config.toml
d_model = 256
n_kv_head = 8
activation = "swiglu"
norm_place = "pre"
rope_fraction = 1.0
init_std_qkv = 0.0402
lr = 0.0107
schedule = "wsd"
batch_tokens = 131072
seq_len = 512
dataset = "wikipedia_en"
Each number is 200 + 40 x the weight over its row's rms, rounded and kept within 0 to 999. Layers, rows and columns count from 0. The size before them is the row's rms in percent of the matrix's.

# q: layer 6 attention query, 512x256, rms 0.136, rows 350-362, columns 0-127
# k: layer 6 attention key, 512x256, rms 0.139, rows 350-361, columns 0-127
q350,113,225,187,216,198,245,177,251,172,230,213,183,226,201,253,191,149,179,191,219,193,230,125,209,246,213,186,226,254,141,200,118,218,105,150,205,208,177,251,184,243,147,296,234,181,216,248,211,196,216,173,210,176,237,131,191,170,160,193,216,251,312,199,196,103,198,196,255,207,149,153,214,158,118,223,194,202,203,199,217,201,192,187,179,260,227,295,242,134,263,198,161,224,210,142,210,180,226,254,191,247,175,159,91,221,219,254,214,198,152,185,190,114,162,132,219,157,158,196,184,227,219,200,198,204,224,149,215,226
k350,106,213,253,234,215,180,224,216,169,116,134,228,202,216,165,162,174,214,221,173,205,236,242,203,228,215,194,164,229,188,211,109,174,256,220,253,211,149,169,183,137,221,199,154,155,268,172,230,228,161,176,218,165,173,202,261,257,181,147,251,298,310,151,156,192,135,225,260,252,127,253,191,152,161,208,262,230,194,167,173,231,113,167,236,171,254,143,184,162,148,115,242,190,239,195,228,228,189,196,221,168,134,164,261,191,216,248,205,223,177,249,234,175,193,264,168,210,228,188,158,208,188,157,177,212,245,295,182,192
q351,107,220,164,183,114,246,279,215,201,219,251,139,130,185,213,235,188,254,139,234,160,166,170,96,207,237,139,195,147,291,168,209,234,202,199,179,280,215,158,209,220,163,247,217,202,242,178,181,227,223,207,224,198,165,195,203,187,232,144,113,200,236,266,227,252,138,189,162,235,171,115,184,171,212,215,204,157,177,233,205,220,230,158,190,144,251,221,169,223,231,245,213,175,238,222,216,169,235,227,184,239,240,219,205,185,194,234,164,257,190,173,205,152,287,212,112,155,242,166,206,231,170,149,201,174,201,226,183,276
k351,102,127,230,208,228,156,240,220,186,156,185,205,255,136,172,210,157,181,163,221,184,253,237,214,171,145,123,220,229,208,160,149,164,143,221,257,211,213,175,140,216,238,214,253,261,235,235,233,116,211,213,210,170,195,256,111,142,216,214,158,150,193,187,293,259,148,264,204,202,170,172,156,200,200,147,180,221,175,208,223,245,183,213,168,101,200,264,227,193,198,278,255,186,186,156,173,221,224,157,144,166,219,214,201,228,183,298,190,171,162,147,200,112,228,228,160,185,159,232,217,168,161,266,152,185,256,215,198,229
q352,089,238,153,153,176,210,161,304,161,181,216,206,230,266,264,132,198,209,275,144,171,191,226,198,162,206,144,164,185,218,222,166,277,181,223,194,186,89,132,183,150,208,271,218,173,216,151,267,115,165,236,155,169,209,261,191,150,236,193,218,118,114,214,208,192,242,180,248,187,238,163,179,262,248,161,240,278,212,225,182,181,197,254,215,171,180,251,223,155,211,255,199,174,103,238,119,209,233,168,199,174,130,270,232,151,278,155,189,263,217,206,280,275,225,218,262,223,196,237,198,238,181,215,210,272,188,189,210,169
k352,083,184,243,181,154,199,191,192,231,203,207,260,222,194,179,240,203,140,207,187,157,159,150,186,261,197,225,179,169,150,176,232,159,188,226,164,221,197,195,237,243,231,150,248,245,197,185,101,206,175,133,287,208,213,213,169,135,154,235,230,175,193,181,194,173,152,182,180,159,166,167,226,186,195,231,175,236,233,192,212,277,130,140,222,171,217,168,262,193,237,172,218,231,232,134,204,203,209,225,189,171,157,180,212,208,214,156,177,188,257,213,208,230,192,223,286,176,218,135,200,222,193,232,252,180,142,257,258,227
q353,083,247,118,188,173,198,219,179,197,238,207,181,232,227,219,138,249,177,235,210,174,170,213,229,202,215,203,179,118,177,200,198,260,159,202,232,140,208,161,203,217,150,120,231,228,132,138,237,195,223,224,204,254,177,207,174,207,164,203,156,189,172,213,207,200,227,223,183,126,267,90,140,243,289,198,175,281,204,225,99,166,210,214,224,212,199,244,272,178,183,174,183,196,180,255,158,182,273,168,174,229,138,227,167,247,210,256,255,188,226,166,263,213,244,194,274,265,190,188,229,193,151,213,255,196,161,205,163,189
k353,092,201,172,162,208,179,190,236,208,233,205,238,247,222,219,264,176,220,220,219,206,208,182,212,159,182,137,124,196,188,198,219,137,228,208,247,203,205,159,196,257,283,246,336,196,190,129,192,206,212,181,147,195,199,231,182,214,127,136,221,164,208,162,229,237,90,227,211,200,255,165,151,170,107,143,210,212,231,217,203,210,172,221,130,172,253,153,141,255,267,293,209,216,217,212,136,164,115,179,228,144,151,178,197,159,230,231,202,201,261,226,228,186,161,173,198,149,142,241,179,236,215,159,197,204,236,196,156,199
q354,095,243,180,216,216,228,164,273,181,171,182,164,229,215,225,200,187,159,270,200,198,175,242,116,145,197,159,159,258,172,199,173,251,182,234,212,201,171,191,193,165,158,209,143,190,210,191,178,138,172,236,202,199,133,210,173,205,119,161,197,176,143,155,148,138,241,340,143,141,286,159,130,211,203,181,258,272,203,179,184,162,214,136,216,153,242,221,193,171,266,253,203,163,200,203,245,163,176,118,193,146,142,230,233,220,284,205,167,239,200,299,116,215,216,183,259,238,173,239,252,202,181,298,286,220,178,141,151,170
k354,096,204,162,207,118,165,189,264,185,254,183,241,219,161,172,253,115,151,168,217,196,237,197,254,252,207,153,226,201,164,206,256,155,225,184,224,199,141,202,227,193,261,253,187,188,72,217,177,174,148,201,286,166,217,230,177,173,161,191,167,196,242,236,116,259,132,117,213,173,267,174,185,247,212,200,140,181,265,206,247,241,226,144,174,196,149,261,217,208,186,168,124,181,223,142,173,233,152,250,188,162,155,223,302,248,253,232,185,205,325,282,216,214,214,248,176,189,197,202,169,184,151,196,254,254,206,208,121,128
q355,078,240,174,192,121,202,121,200,187,169,219,130,179,193,175,223,176,237,221,260,209,262,148,129,174,231,159,230,214,273,193,144,211,196,217,177,228,211,173,139,164,192,203,199,169,222,231,172,168,142,266,220,207,196,267,243,203,234,259,176,189,218,165,218,223,179,183,129,229,262,254,156,75,190,225,140,168,239,141,153,235,186,172,246,278,274,211,224,195,137,172,223,176,239,157,200,200,172,206,126,205,156,219,223,175,201,128,112,226,162,177,144,213,193,220,244,201,200,272,204,178,179,202,202,203,145,210,239,260
k355,083,234,233,227,227,232,93,167,204,229,178,224,181,188,218,317,250,181,244,227,228,216,200,207,209,246,180,118,214,245,114,289,237,205,180,207,237,244,216,251,244,164,151,169,248,145,270,157,228,164,144,197,184,264,166,198,220,240,206,239,208,229,139,185,203,221,166,257,163,168,217,165,183,177,142,240,269,199,199,205,220,188,184,181,171,248,201,242,156,195,210,168,225,256,149,200,210,224,196,247,198,136,143,260,241,144,132,210,168,209,221,200,195,124,252,141,219,217,306,168,230,203,228,198,178,239,210,183,208
q356,080,172,220,271,181,226,198,218,285,159,181,192,223,159,157,224,275,255,209,181,207,144,210,144,274,237,207,247,230,179,196,207,103,196,236,205,171,148,167,235,192,226,200,225,183,124,174,253,191,261,239,159,181,136,170,135,209,200,205,190,197,227,188,200,234,207,206,118,200,240,256,215,179,188,167,204,151,206,211,194,236,252,227,221,130,141,269,146,182,188,233,183,153,163,202,214,181,172,173,175,190,244,230,259,192,152,71,194,168,204,217,164,246,208,164,138,183,198,146,185,173,230,148,146,204,244,237,141,226
k356,083,155,228,254,153,208,259,219,225,187,195,220,161,147,161,190,276,250,203,259,154,232,251,215,235,115,271,223,228,157,253,183,215,196,189,209,247,245,149,220,263,215,212,250,273,239,208,194,206,244,181,236,185,196,180,244,218,249,228,157,320,209,282,202,201,196,170,249,205,179,228,299,235,207,182,81,146,246,192,292,177,151,213,197,186,207,210,201,278,146,211,196,215,273,170,181,158,220,186,170,221,189,194,246,166,235,159,250,234,245,139,199,223,141,221,201,226,227,236,184,172,186,267,160,186,182,246,230,145
q357,101,251,187,314,178,193,184,172,176,229,202,225,158,151,158,297,244,198,197,175,164,199,162,230,243,227,235,181,218,212,215,178,230,178,142,249,197,228,167,215,263,207,174,214,106,232,243,248,167,308,270,166,205,239,210,159,198,185,183,147,119,210,217,202,159,196,218,195,198,136,279,247,177,144,217,162,164,235,196,120,177,210,250,277,150,206,281,141,162,205,195,219,148,191,188,265,219,197,278,183,174,269,215,164,214,186,153,238,204,134,170,178,212,184,224,218,226,230,230,213,236,210,199,199,249,261,293,241,232
k357,095,113,233,184,282,220,251,127,198,234,220,137,240,227,284,169,211,176,200,184,163,261,179,151,196,266,239,286,207,186,236,184,195,219,177,169,203,256,231,284,196,169,115,146,167,159,222,203,166,220,184,206,150,239,143,217,202,251,204,205,162,261,214,266,270,207,168,214,194,199,255,116,154,211,170,211,123,184,191,111,210,176,264,200,239,131,229,241,207,109,192,232,186,215,232,224,225,255,269,249,208,195,114,137,198,122,129,155,217,124,149,264,223,207,199,146,168,217,250,230,224,188,241,215,183,171,223,217,192
q358,092,177,192,314,244,164,141,202,193,224,219,171,123,205,216,235,208,234,116,202,139,190,215,181,212,207,197,215,234,186,155,170,195,184,271,159,202,158,214,143,309,182,155,192,208,213,236,67,168,211,228,174,211,253,250,224,161,111,207,122,199,192,174,147,200,133,252,216,191,131,288,224,255,172,200,242,149,157,183,219,279,259,174,216,182,132,227,245,222,212,194,156,181,126,218,215,196,213,198,249,216,257,249,210,154,261,187,198,183,207,203,226,127,182,193,203,164,164,204,249,202,155,213,166,161,145,215,275,188
k358,093,273,252,230,239,209,211,207,202,160,192,249,253,213,187,132,196,187,277,176,167,209,205,125,195,137,168,202,200,224,210,215,227,205,156,263,197,283,243,206,190,166,149,200,224,191,214,237,183,228,228,200,231,252,158,248,207,224,186,159,129,218,265,205,176,234,237,249,288,156,197,179,183,209,187,221,140,194,181,208,204,223,188,221,218,265,208,148,236,198,192,208,132,285,150,205,153,244,170,184,178,290,205,192,224,172,199,228,230,172,184,163,221,217,230,155,241,234,246,151,252,190,187,197,206,214,141,278,303
q359,089,153,142,150,196,208,217,233,213,179,197,117,213,191,189,161,223,160,168,275,230,186,202,206,181,267,174,213,139,187,201,191,259,236,263,197,256,184,266,218,159,158,195,195,198,247,203,183,169,181,228,160,300,211,215,221,173,208,196,177,215,149,191,239,199,195,214,205,213,141,171,199,155,181,245,266,281,211,150,228,224,205,241,157,158,176,150,169,172,164,234,176,311,220,168,142,176,165,94,172,220,289,226,192,181,211,251,241,258,234,128,208,70,206,222,177,155,190,224,175,270,175,183,255,108,274,185,229,299
k359,085,181,229,216,189,181,197,210,206,188,198,212,188,244,130,223,195,191,257,211,198,206,244,229,210,169,112,178,222,162,193,182,239,233,277,194,194,175,267,203,159,88,238,187,126,142,157,199,141,163,277,263,182,239,189,193,144,179,313,242,186,135,185,181,219,183,241,214,155,151,244,117,234,130,198,199,217,193,163,176,192,175,197,170,238,219,158,129,232,243,158,248,139,126,287,238,141,206,191,184,265,185,173,239,192,204,201,137,215,158,226,262,156,198,234,249,178,169,150,197,154,243,214,208,160,158,236,231,132
q360,101,191,171,188,268,193,231,138,199,154,141,135,211,271,228,103,184,246,156,240,210,196,164,248,266,155,197,219,211,147,167,165,174,239,153,184,198,213,186,161,228,99,213,228,214,199,273,185,185,226,178,238,142,249,190,152,262,242,232,231,186,247,205,158,294,204,159,162,203,124,229,189,133,202,196,220,197,237,201,221,269,148,264,221,207,128,218,262,209,218,178,181,159,236,195,263,238,174,295,247,275,263,229,223,156,126,240,189,231,200,130,228,210,195,245,183,223,163,125,185,207,321,204,212,189,246,207,241,192
k360,105,147,222,207,209,246,190,167,282,260,141,121,201,176,196,185,242,167,164,196,220,175,134,217,173,162,215,179,138,223,225,179,304,169,220,147,214,199,212,161,194,209,225,114,177,210,144,216,204,158,256,170,188,208,164,240,121,203,228,191,214,164,166,264,239,250,249,249,157,158,206,212,249,180,181,232,236,211,216,213,193,215,166,209,240,285,171,159,159,222,195,223,182,142,329,197,132,191,189,221,197,194,178,192,219,180,243,163,237,227,246,119,267,235,162,250,231,217,136,219,185,160,187,203,142,201,244,123,171
q361,104,174,283,166,162,197,184,310,265,175,196,116,229,174,161,251,212,267,161,122,163,238,190,216,129,206,142,229,212,255,161,206,268,193,165,266,205,166,168,223,215,156,252,172,171,143,162,230,264,201,135,140,249,178,219,163,231,233,193,236,126,212,201,98,195,198,161,160,163,131,258,119,230,158,216,216,178,185,248,159,163,263,278,178,142,174,162,264,198,233,204,178,174,230,174,164,223,157,193,187,217,213,183,240,178,210,205,179,238,218,201,206,294,129,149,201,171,248,226,177,156,262,172,203,153,141,185,174,164
k361,102,188,195,162,204,187,296,185,191,210,223,209,180,154,184,195,201,216,234,199,227,205,192,178,197,136,98,190,189,241,171,156,148,198,175,186,198,235,199,204,202,241,180,258,291,216,164,182,191,234,261,181,201,232,168,184,181,152,284,223,147,222,269,203,203,134,206,178,207,156,241,248,111,203,169,165,225,180,243,189,219,231,241,192,187,236,308,149,290,154,151,207,210,106,203,204,272,283,217,252,179,179,223,245,220,202,150,174,158,194,171,226,207,174,233,192,148,211,196,134,219,139,189,279,214,197,267,220,250
q362,106,185,173,175,255,263,177,242,128,270,228,145,129,259,188,202,192,182,221,230,215,155,177,182,163,205,260,196,233,237,192,211,129,224,98,228,207,178,183,151,179,215,108,178,185,225,168,241,181,140,205,204,207,141,202,197,191,167,154,224,184,223,220,94,208,96,196,203,167,175,209,274,188,151,149,219,187,268,228,245,156,228,244,188,176,198,201,147,189,256,167,112,212,165,216,279,176,214,154,219,161,227,166,232,176,156,232,192,187,202,203,174,237,212,208,246,229,181,123,235,143,201,263,178,163,124,217,237,207